Weights of a small transformer language model.
Size: 9 layers, width 96, 2 heads of 32, MLP 384 tanh GELU, vocabulary 8192, 1.71M parameters.
Architecture: learned positions, biases, normalized queries and keys.
Training: a variant of Muon for these matrices, 4041 steps.
Each number is 500 + 40 x the weight over its row's rms, rounded and kept within 0 to 999. Layers, rows and columns count from 0. Numbers have three digits each. The size before them is the row's rms in percent of the matrix's.

# down: layer 4 MLP down (transposed), 384x96, rms 0.0773, rows 118-149, columns 0-95
# up: layer 4 MLP up, 384x96, rms 0.078, rows 119-150, columns 0-95
down118 095:487479526508485463480421560462481423510523533492536480496507487539551508515514502475541479435476526544540466570523454462490438571485479461584453503512601421416460473511409473457471498489572454507511540453547503472470547561513538495511485459489498540534601474524461485512501482518548490517
up119 096:440444527521507503547463428537522476522541397541500522483545435558531604568515502504450477468455505497488447519494478512469515512437569540506510490412527543476472509472596484555472529505502499570494518536492446529512511533463541442547528461492493511497499446500477550512402433514524514475
down119 096:496428548444527557484495451553543491463465572533459434491418560434518427531473487510544516486522552450527511563522479488561467448531497549520431530592505528483478522447508485474521536464527522485475450477551542487564511460492517443494584479520525519490470478485504453546562524488458518427
up120 096:453516562457420459516406524535545538532538451519493545473545488545449532485484452525418530455482513447542446527491402442519493566488528526493501504539519506573511532580578475513466503461511471473498444469547546447448447541498484491534450488527489557496546470549465472501456520496485516554
down120 095:509448477438518506563527423468506485470468496451540442523485587516479523543535459512489506499528399579412482465590540448475527493562505577468499479492488516511459570555441507534468518495462487466477525461550485561487512507494551461487547418446513514529514491495503490492483529476531596489
up121 100:488554504550524522395500464456514509483494457518542449412506495597511521504430478503460512465497571543545479549465558540561463549435493503474513510477490559529463505545580485403484534584486518504535491495467523513441477451514499478525506555457491519461533542479487473471473555569506437490
down121 109:526570504491479536536464515517541437531493524466490566506528429467497486467487479554484471551512497489479565516491515635514511390529428538506572530456438532519494502481463543530424490528511538414494473506551528497455462470576518548510521457448539472528409503490475487514476511462508471485
up122 101:515529410460500559534481540515507552476482458560560546422527537508430522494493477481488460453554543495429571510496504548484489487584513481402545476521567499521498499547505485521466436436432547510468503497509494487413422465521454511529512517529523517471472456496518433522527487559531537559
down122 104:487509518490515516462485438470501481578508483456440598483512486497491497513517475527462543533525495481475493474548501460486579400482522524378593494468568495475475594531471514490490491447475504563493487532455519496489543446457516455472464467451542485512537593539544457555458524535530492523
up123 102:491524517488454551500541482540554460432533484576500475453491433492496492478417423513499454509517482468499485532583425495418496448442500497540451547540475552544563571495517480560540485502509511583530554465497542482462440549458432438535472498504506510506520479508450553499482527483560541466
down123 097:464512479485481531513462495504511419439547521486521506494513487506468546474526547523479500491485516532506578466510512504446455569486538514549424524554583430458549520440519529496546544496490511507532502482470509522403468466543498480356530569516494485502481482439466521430566463515484464583
up124 093:562526472529482476470511431560537509511547487509457517441478504485538544447519474578456500576531469488493534470499426532498486516462395472521517483560564512530492489476453484543474504495508429540435492561476578482407533591517505520495482548422433490450507546467517494491502454489543544502
down124 099:498502490546457476415503473493435526508556488541525473490472510498506494557452486466506607544501512567514457545518510469504533458468582533482536425439531481506479477507432459452485462457520541496475567498504557507501510608492461493489504477545519490476596464516574546468509484521402442501
up125 102:521534502504552458530503413448530469542508494553442512516508511464512609472471466527486542464527503411446517470482530508496435519518534555466459530512532549499465554523487446470475421483500512416528442527437477410542515557529546549524506535464536500574531503546461455507453543552493519478
down125 097:517502501514527528503457455587504420523547573500502543482515451530523490535468493548511560501516535547556448474493496492563556481496467404482473503423489423490532475558503479570444475492497434468558508488530488506480517436474532515462491417543542481478490528593589465504482499505515418487
up126 097:512444494487516481473481403504503472487502458535512489503575540459485443573525434509545503541492495506565541502529458488492599394437477467500496526420529514467509512577544505494499510454537558544460486491451571559518477495552555515462539441574463480509474496512443504522507530474456493432
down126 093:575515512580474498582493465531504525492454429565485560502557508490549442557495534498499468503497537467497428496426443564466462492497532542510480545475437513521466482457515540503504585504430542531497501510545485528484564517469534447493484460538398509441542487525512413505504477473488446447
up127 094:492462574470389542544452525517530448543443467593512463508531578481482485506465461477513490501456513461494492540484466475481519474462583442500532611475518588517503431555484508470535503481476505518548449454465476448460528514464496554496469527533523504564505518549497473426480562475477520493
down127 084:532574495476505425519448537518460511492525437483439500499444526494501484527467464511477508495472491526554588435522491517462508478535502510452470446519492465547472518422464499492494540615503567512537536570524502465528483551497534514523540396450511414517473482460470554479609525539490493523
up128 101:510483508481477582464468573561508461480554427550433475523540463499462505434526475601494532515531504423534501550489478544456530459542530528511484439420483448502435475584451484490545492466499522482463514481447532440480499568557484566548490493543484564521486500514539501454482504513545491451
down128 103:488444506509440523484449511545533455480447529473562467442521416483538536544511562492498503473464485516491529585524493467510501451444477534486527489483529510495538490561546414422484528487519447539468471469497504489468495470448557532562488515422493474604476585496483502548521556462560585505
up129 096:449485545442512519480462544516441531499481468473503581456510518489487532480518433564482492501514518509534434460446480568522504462529537476445576566526516513584534493577545490471487450572553515526524499493432484529482523453509492439552481572538475446390516566452453495480462491485471489490
down129 112:507514555498555497538534556492496529506495478531500430555498513497469450475473462518548485487450585513464439468493512426475412538476608437509564507438404499516550535469535536503488453488553519535485592504509432498466481524476538537462498512514471522475443533545538537431501522477458496443
up130 099:500528479501514562480522543520501544487484525498495518466543484386509476536588483465460495492474461459459500502580570550435439528537517572511524464495481494495514509475548471542424536425501413485477523478451526559508528512505529542404460442468470470488507519484543533439551466505503591468
down130 093:497504525516532508564453550461408498399559471521483542487496518462580434474474517460501545531446488508552566461467514520449500478537564539514518469463483394409523509429494577514419517499505476514443534553502568503526488492471512526483503469470492526472529528499477468526527518558442505540
up131 117:523546516419406550472511479478467560512472515436498459459513503466566571524559486562481495517471427501522511528464542516496496573594543492545530487456542535541469433494499559472506511424512507532477536437463522499476538471527536498446444495405513470395482494505485520516459500489524467500
down131 107:584462521431558530558494526546498537547495432497462487459510460489477507537499446495464515459449489513527497480441549558543484513372454451548487442411460486542603493548520517502519446460440475520471501519463517506455487497577504474508532499530479541511487539523564515536500467508521485574
up132 092:571559546400453488523440559495460433446518529491582509411569561466472491513459504529497507478520524547472503441476475472636557466534536482453547505481489536495464510540489539525495539507489473464499462515485498495482507525518514519490452561480534524512473496449496407497485513521552488422
down132 093:413527426554554525544500489448533523539460554475523553538514490475457500450546490528509469533484452502446487493438486489450464546512488474534447499506568551443456501450527498537523532493461499445517417489562602494498537438491424464506527510541510479442512481599518520454492530503546554541
up133 099:484543547560421439475441523461518474483408539444520538492491492546530543487473491524475544463444543556506508542502432490533518508533520496447629519506450534438513501564470503518525499466454524451472525562477523556550482446566562480470446505536478516507459466505446504507407511499488530488
down133 098:499567533498473452397536455522467455485574564514440465565485474508514533472523512525560555565497444480476516515433474490532376534545484507498516421494500483548433594534544488480449491541515471502555543444466519476503489503507558522466475459578493492513555517513476485484473542491471488510
up134 084:489521491520524460550511468444542543498541455519498466548524502488539511500512482461569553478455534538496537513530491415493541539473511559466485497481427524448485517427525453461518524517497574427455410535457489497441490462527556550535474564515485515420501561590465540426459505573508475511
down134 096:510503475410496553510488584599467473463486482493458521455501496479527466515451411515486469518619487515581482462488493517546455490523504439501497467474557488559502494490475562546505428457549449536525489508556536511523446516512448484479526494489508430581500471462530464550590473485494485516
up135 094:497543456537614505502473484566479516527533545500566430464469471499495505508465502536471439519469544494536498428508512524509459453483546464474455530431464474486542516551505442513473547432465470456559502495521557557490540543520535531430517509474469534460500418596501483460509542473512599480
down135 087:502491555443504469470483523478434515494533470452425501597533479454554471553578486480523536458567442578507494532487504457485556486586485493457525517556516562449427528462545577503477492574489484537435529541491462517476445497482518518519479477482499472479518556462454476556474428493495498446
up136 103:549544603426479530505487505514525455531556485579487572481505498425526510496470587548467465433481540483508407549587523533484475543452456498514497458423480500499481506474459479462492477447475486501539485475457610482446501525446497488549472504499454485534475505530515511501471547537551539464
down136 103:418580527503424556528570538468518469533514517520535487478481430461453482525492520549549500526491468497463415506541524579452488492518549544477508509443550489540427525500454512442444496565489468399501509520507525542487502472528536485572555510493433501480422428489495485512492566487512495546
up137 131:505551493538468546496501468489449533494486534440536579503520451540471475539524473537464549517512459521413456598466496505414544480524607544430432487509530484479444472493462453520481474537535567546475515505470525556452515516484448552494431539475484487523465516456556484445443565503507509498
down137 136:433489487464490470484471540520498512449500548484472477540466505483435482494556546509507569548547463550489528460503464543497577464430510525505486451435518522496475506467547488555481534562546564479503500568525454509583490542444383535537526506543478454481489483513578452412454548502481456486
up138 096:483449490526564472480510482456452533426502535513439490503519515511445550519550469471411542565568486520506448472454518609551488456480517533479479490493450516569548520507538423526456471446514499573524534464489474462540476512447542511468498536598530470471516466501403506472462485508497532544
down138 090:581527481500486478525519441492528473551457490510430528555447503468440510519505450478489514466504474455570460493488476495480486499545517457598550520478528516482512500513597550452492512482493441497487502632496503534455475554543458471484548454461565472476490429491437525532454559537435552479
up139 106:521506500492482494495499502509542532502507485481458497518503468509561490442529484536520548504475429472487501531532444513546538490459492473458426436491492505475525573426485511553455570470569491573508434531468519495419486422437463508461477561460514583505426538609478492450533510582478529485
down139 117:534571531581567571514572494411547495486513472477503484512460455522465409508460480555532514458501496509538494494578437477500517480493520500578479523439537500422479562438535508526557489456516509478477462517509442569473476452442468478513512459541442511593483491506447446529500482497508510472
up140 099:490499523533528483522509484528499435475487477468560555458475469501493567453485519564543500473526481524527534486508512485517502478459555446503456528422417475510473537435485487536559519487549475439528548551432565494412473478505417496546503613541542518440532447461461554517535530529463495436
down140 115:456477589434522490524465535467516514466556520474463481455489412528544485505525486506545584477525527528458556463563476444503520525497468502441516481418537498468553477481478520523557504549482551497431522488487529473569494460484476561474461498503549511505560458555464381556451541473493525554
up141 099:448504559476508456511502494467461467561539519465530575476536436586508471440481459464491493562549500524534486502515468551509563495494502564434493496513396453565490538518522466526427483486513486467561531485461521493451424532567454497525456474437598532560459486534489518454473480531482492522
down141 093:490530532478456516532463578553427495514463457573439456537543530516496556502523508500545560551480478499517527502497505451488480548443444486601429485519495444495581467469537498493518459546477411476470557568568539486497506451484475453479558511470498533468498548488503490507572541488429483449
up142 083:538524485447503534480527482500481522538490482486493455468503471437511486494546533563446506411600501519526498490444479512543565524546456490565477485555499520475505496557433461481474572426456575537502516502437488472451537508526473541561523492498506402446389497450541562515535513509532495500
down142 087:526515621536442556515446561517522452487480538528453474509499467538453492416454510485472452522416481538551518552520523528502508534466514453536542451462441434479469505519507582537478482495550499500477510519467469560548542517415508515516496517505530510501548531454511447437558423541480437486
up143 075:495491494466590463493450557469461440481500507522566450471441605521575529506508472434545527553381495553515466468542477510549487465500479470571452505517509499503498449518593448513481498484504523503458513504444462543423460477507517539494486560502486456463515507475430515503550541554520475512
down143 084:545483503493513534464476431531537557483501526512472523455574408487423475461494532484395542434517510493454502486489541482504555481512568509499534471489477519497496525593408513515496526574548522447479493540496547485592524501426472443459468498487561523576484554510544503484457483463489487539
up144 095:578472495469541509616436499535541521424524470468444450472472463540561520551523472524524462462521461463495503581542517582473496465516521506461519467536503540525469457540467510564466493464494431510502522521540494527471470554551570549516501494435525488524439470489438495450422500504505429464
down144 092:514493504555495518457503480428483529522465452503481513488504535488413505486546510514448548507471473533459529482484576515515436546567539512455508471480502505520532549435382593501467550482499558501508513489413438472512512492531578469541560516513419508541516539480462535440463533452464572498
up145 107:468495482427464477476512423572489527406479505457553496574534521529515553457506542573494504513523531533549509479473514544486536493481483537503482492455548516468468423500440509496543399513482551546519493478505534538495488512509481483510353551447466538460488496494527557436507533552487502434
down145 101:505528395442525395590521482551544520460496575497531468518499475536559478469524520545478497482536441471475493498490546563507450512476473513469454432457540537482578492514501501442505514483522419453481483549530549511486469508526528476531466453482429475460524568501497564535430462569505501516
up146 109:503460446457556469436559474453486498474510519533434569425577448472551508461491505537486457501563504538470513563520538519450474513468482537487509520513542480444497525500548498549485519475504450577509538518426512516521526438414479502538517500554439448474507502486477592521417484483559471570
down146 108:497524528472519577490482458464432491480466492501450478563468507552499567525491513478475464520478512513534459557506475570457546478597519455502508496543371471595444441532515560558490549493538492532467496473530549454513528502513484455509495440471552438522476510523437489545519456532542460445
up147 093:584468445475487544477499460529475509443516484463461471536494556462462512509466511484491529510443503522469551525577482433507450531526500508496500519474453571521449549534537477492461534539507547456436523423464393510480464483572588561451447474549505521529573533559495459455520565506506496522
down147 091:454539563489535506416486517517515498537551467551498547460507485498512460430557422496516521471534441525536496482424476513437488500454535508527483519471486461484588435552503579488510496407532475505555534546490587468521524506460449420510558508495541451487488458488463508542484445568530454503
up148 121:528521432494432523536451384492526429441478602516478500502506455488464500476483528514541496464454511531539570520565460514483525449478473455562485579517509551520449452520519502507485486474491494525508465459512485477517503526483521538524564552518524466418506504524473604482525512417467589507
down148 131:452432434524495396490520427467401456478528548495474533489506512513502458510560443472560535494508478516523586524537514488444480515487487537536536572445551500453515547461534478535539458443475523518530445444443515513487516526504478544491546500523534488449474482509477558502478490540548618525
up149 098:453573476484515508473449495458543449454516513501523546464548441547525529475460565463518507488494534456472523492485437525522489521471423520506584488475495503476565550450484524577521527547554496530504491490438558553503571453507450486460443565504477525489504510517512496481475411467389590518
down149 093:516506420509494524509443495447488468531476491426531485468515579472562404470549479558503561542547503502533507499519444546496502485465512422460449480541489541541478500440542515518516491473484467573511539515562478477501452556527589474442502480480420446441504516576509453531511515484584505518
up150 127:539480447518512485514452456607509468554477429579465491510489510480480459490513564521541517522516452452480472564522497453498501488442504383500480539464435453500469542493536476482512548500525570497558545464406532455515547521508546507535541475482566519437530496538445529515463548480435469486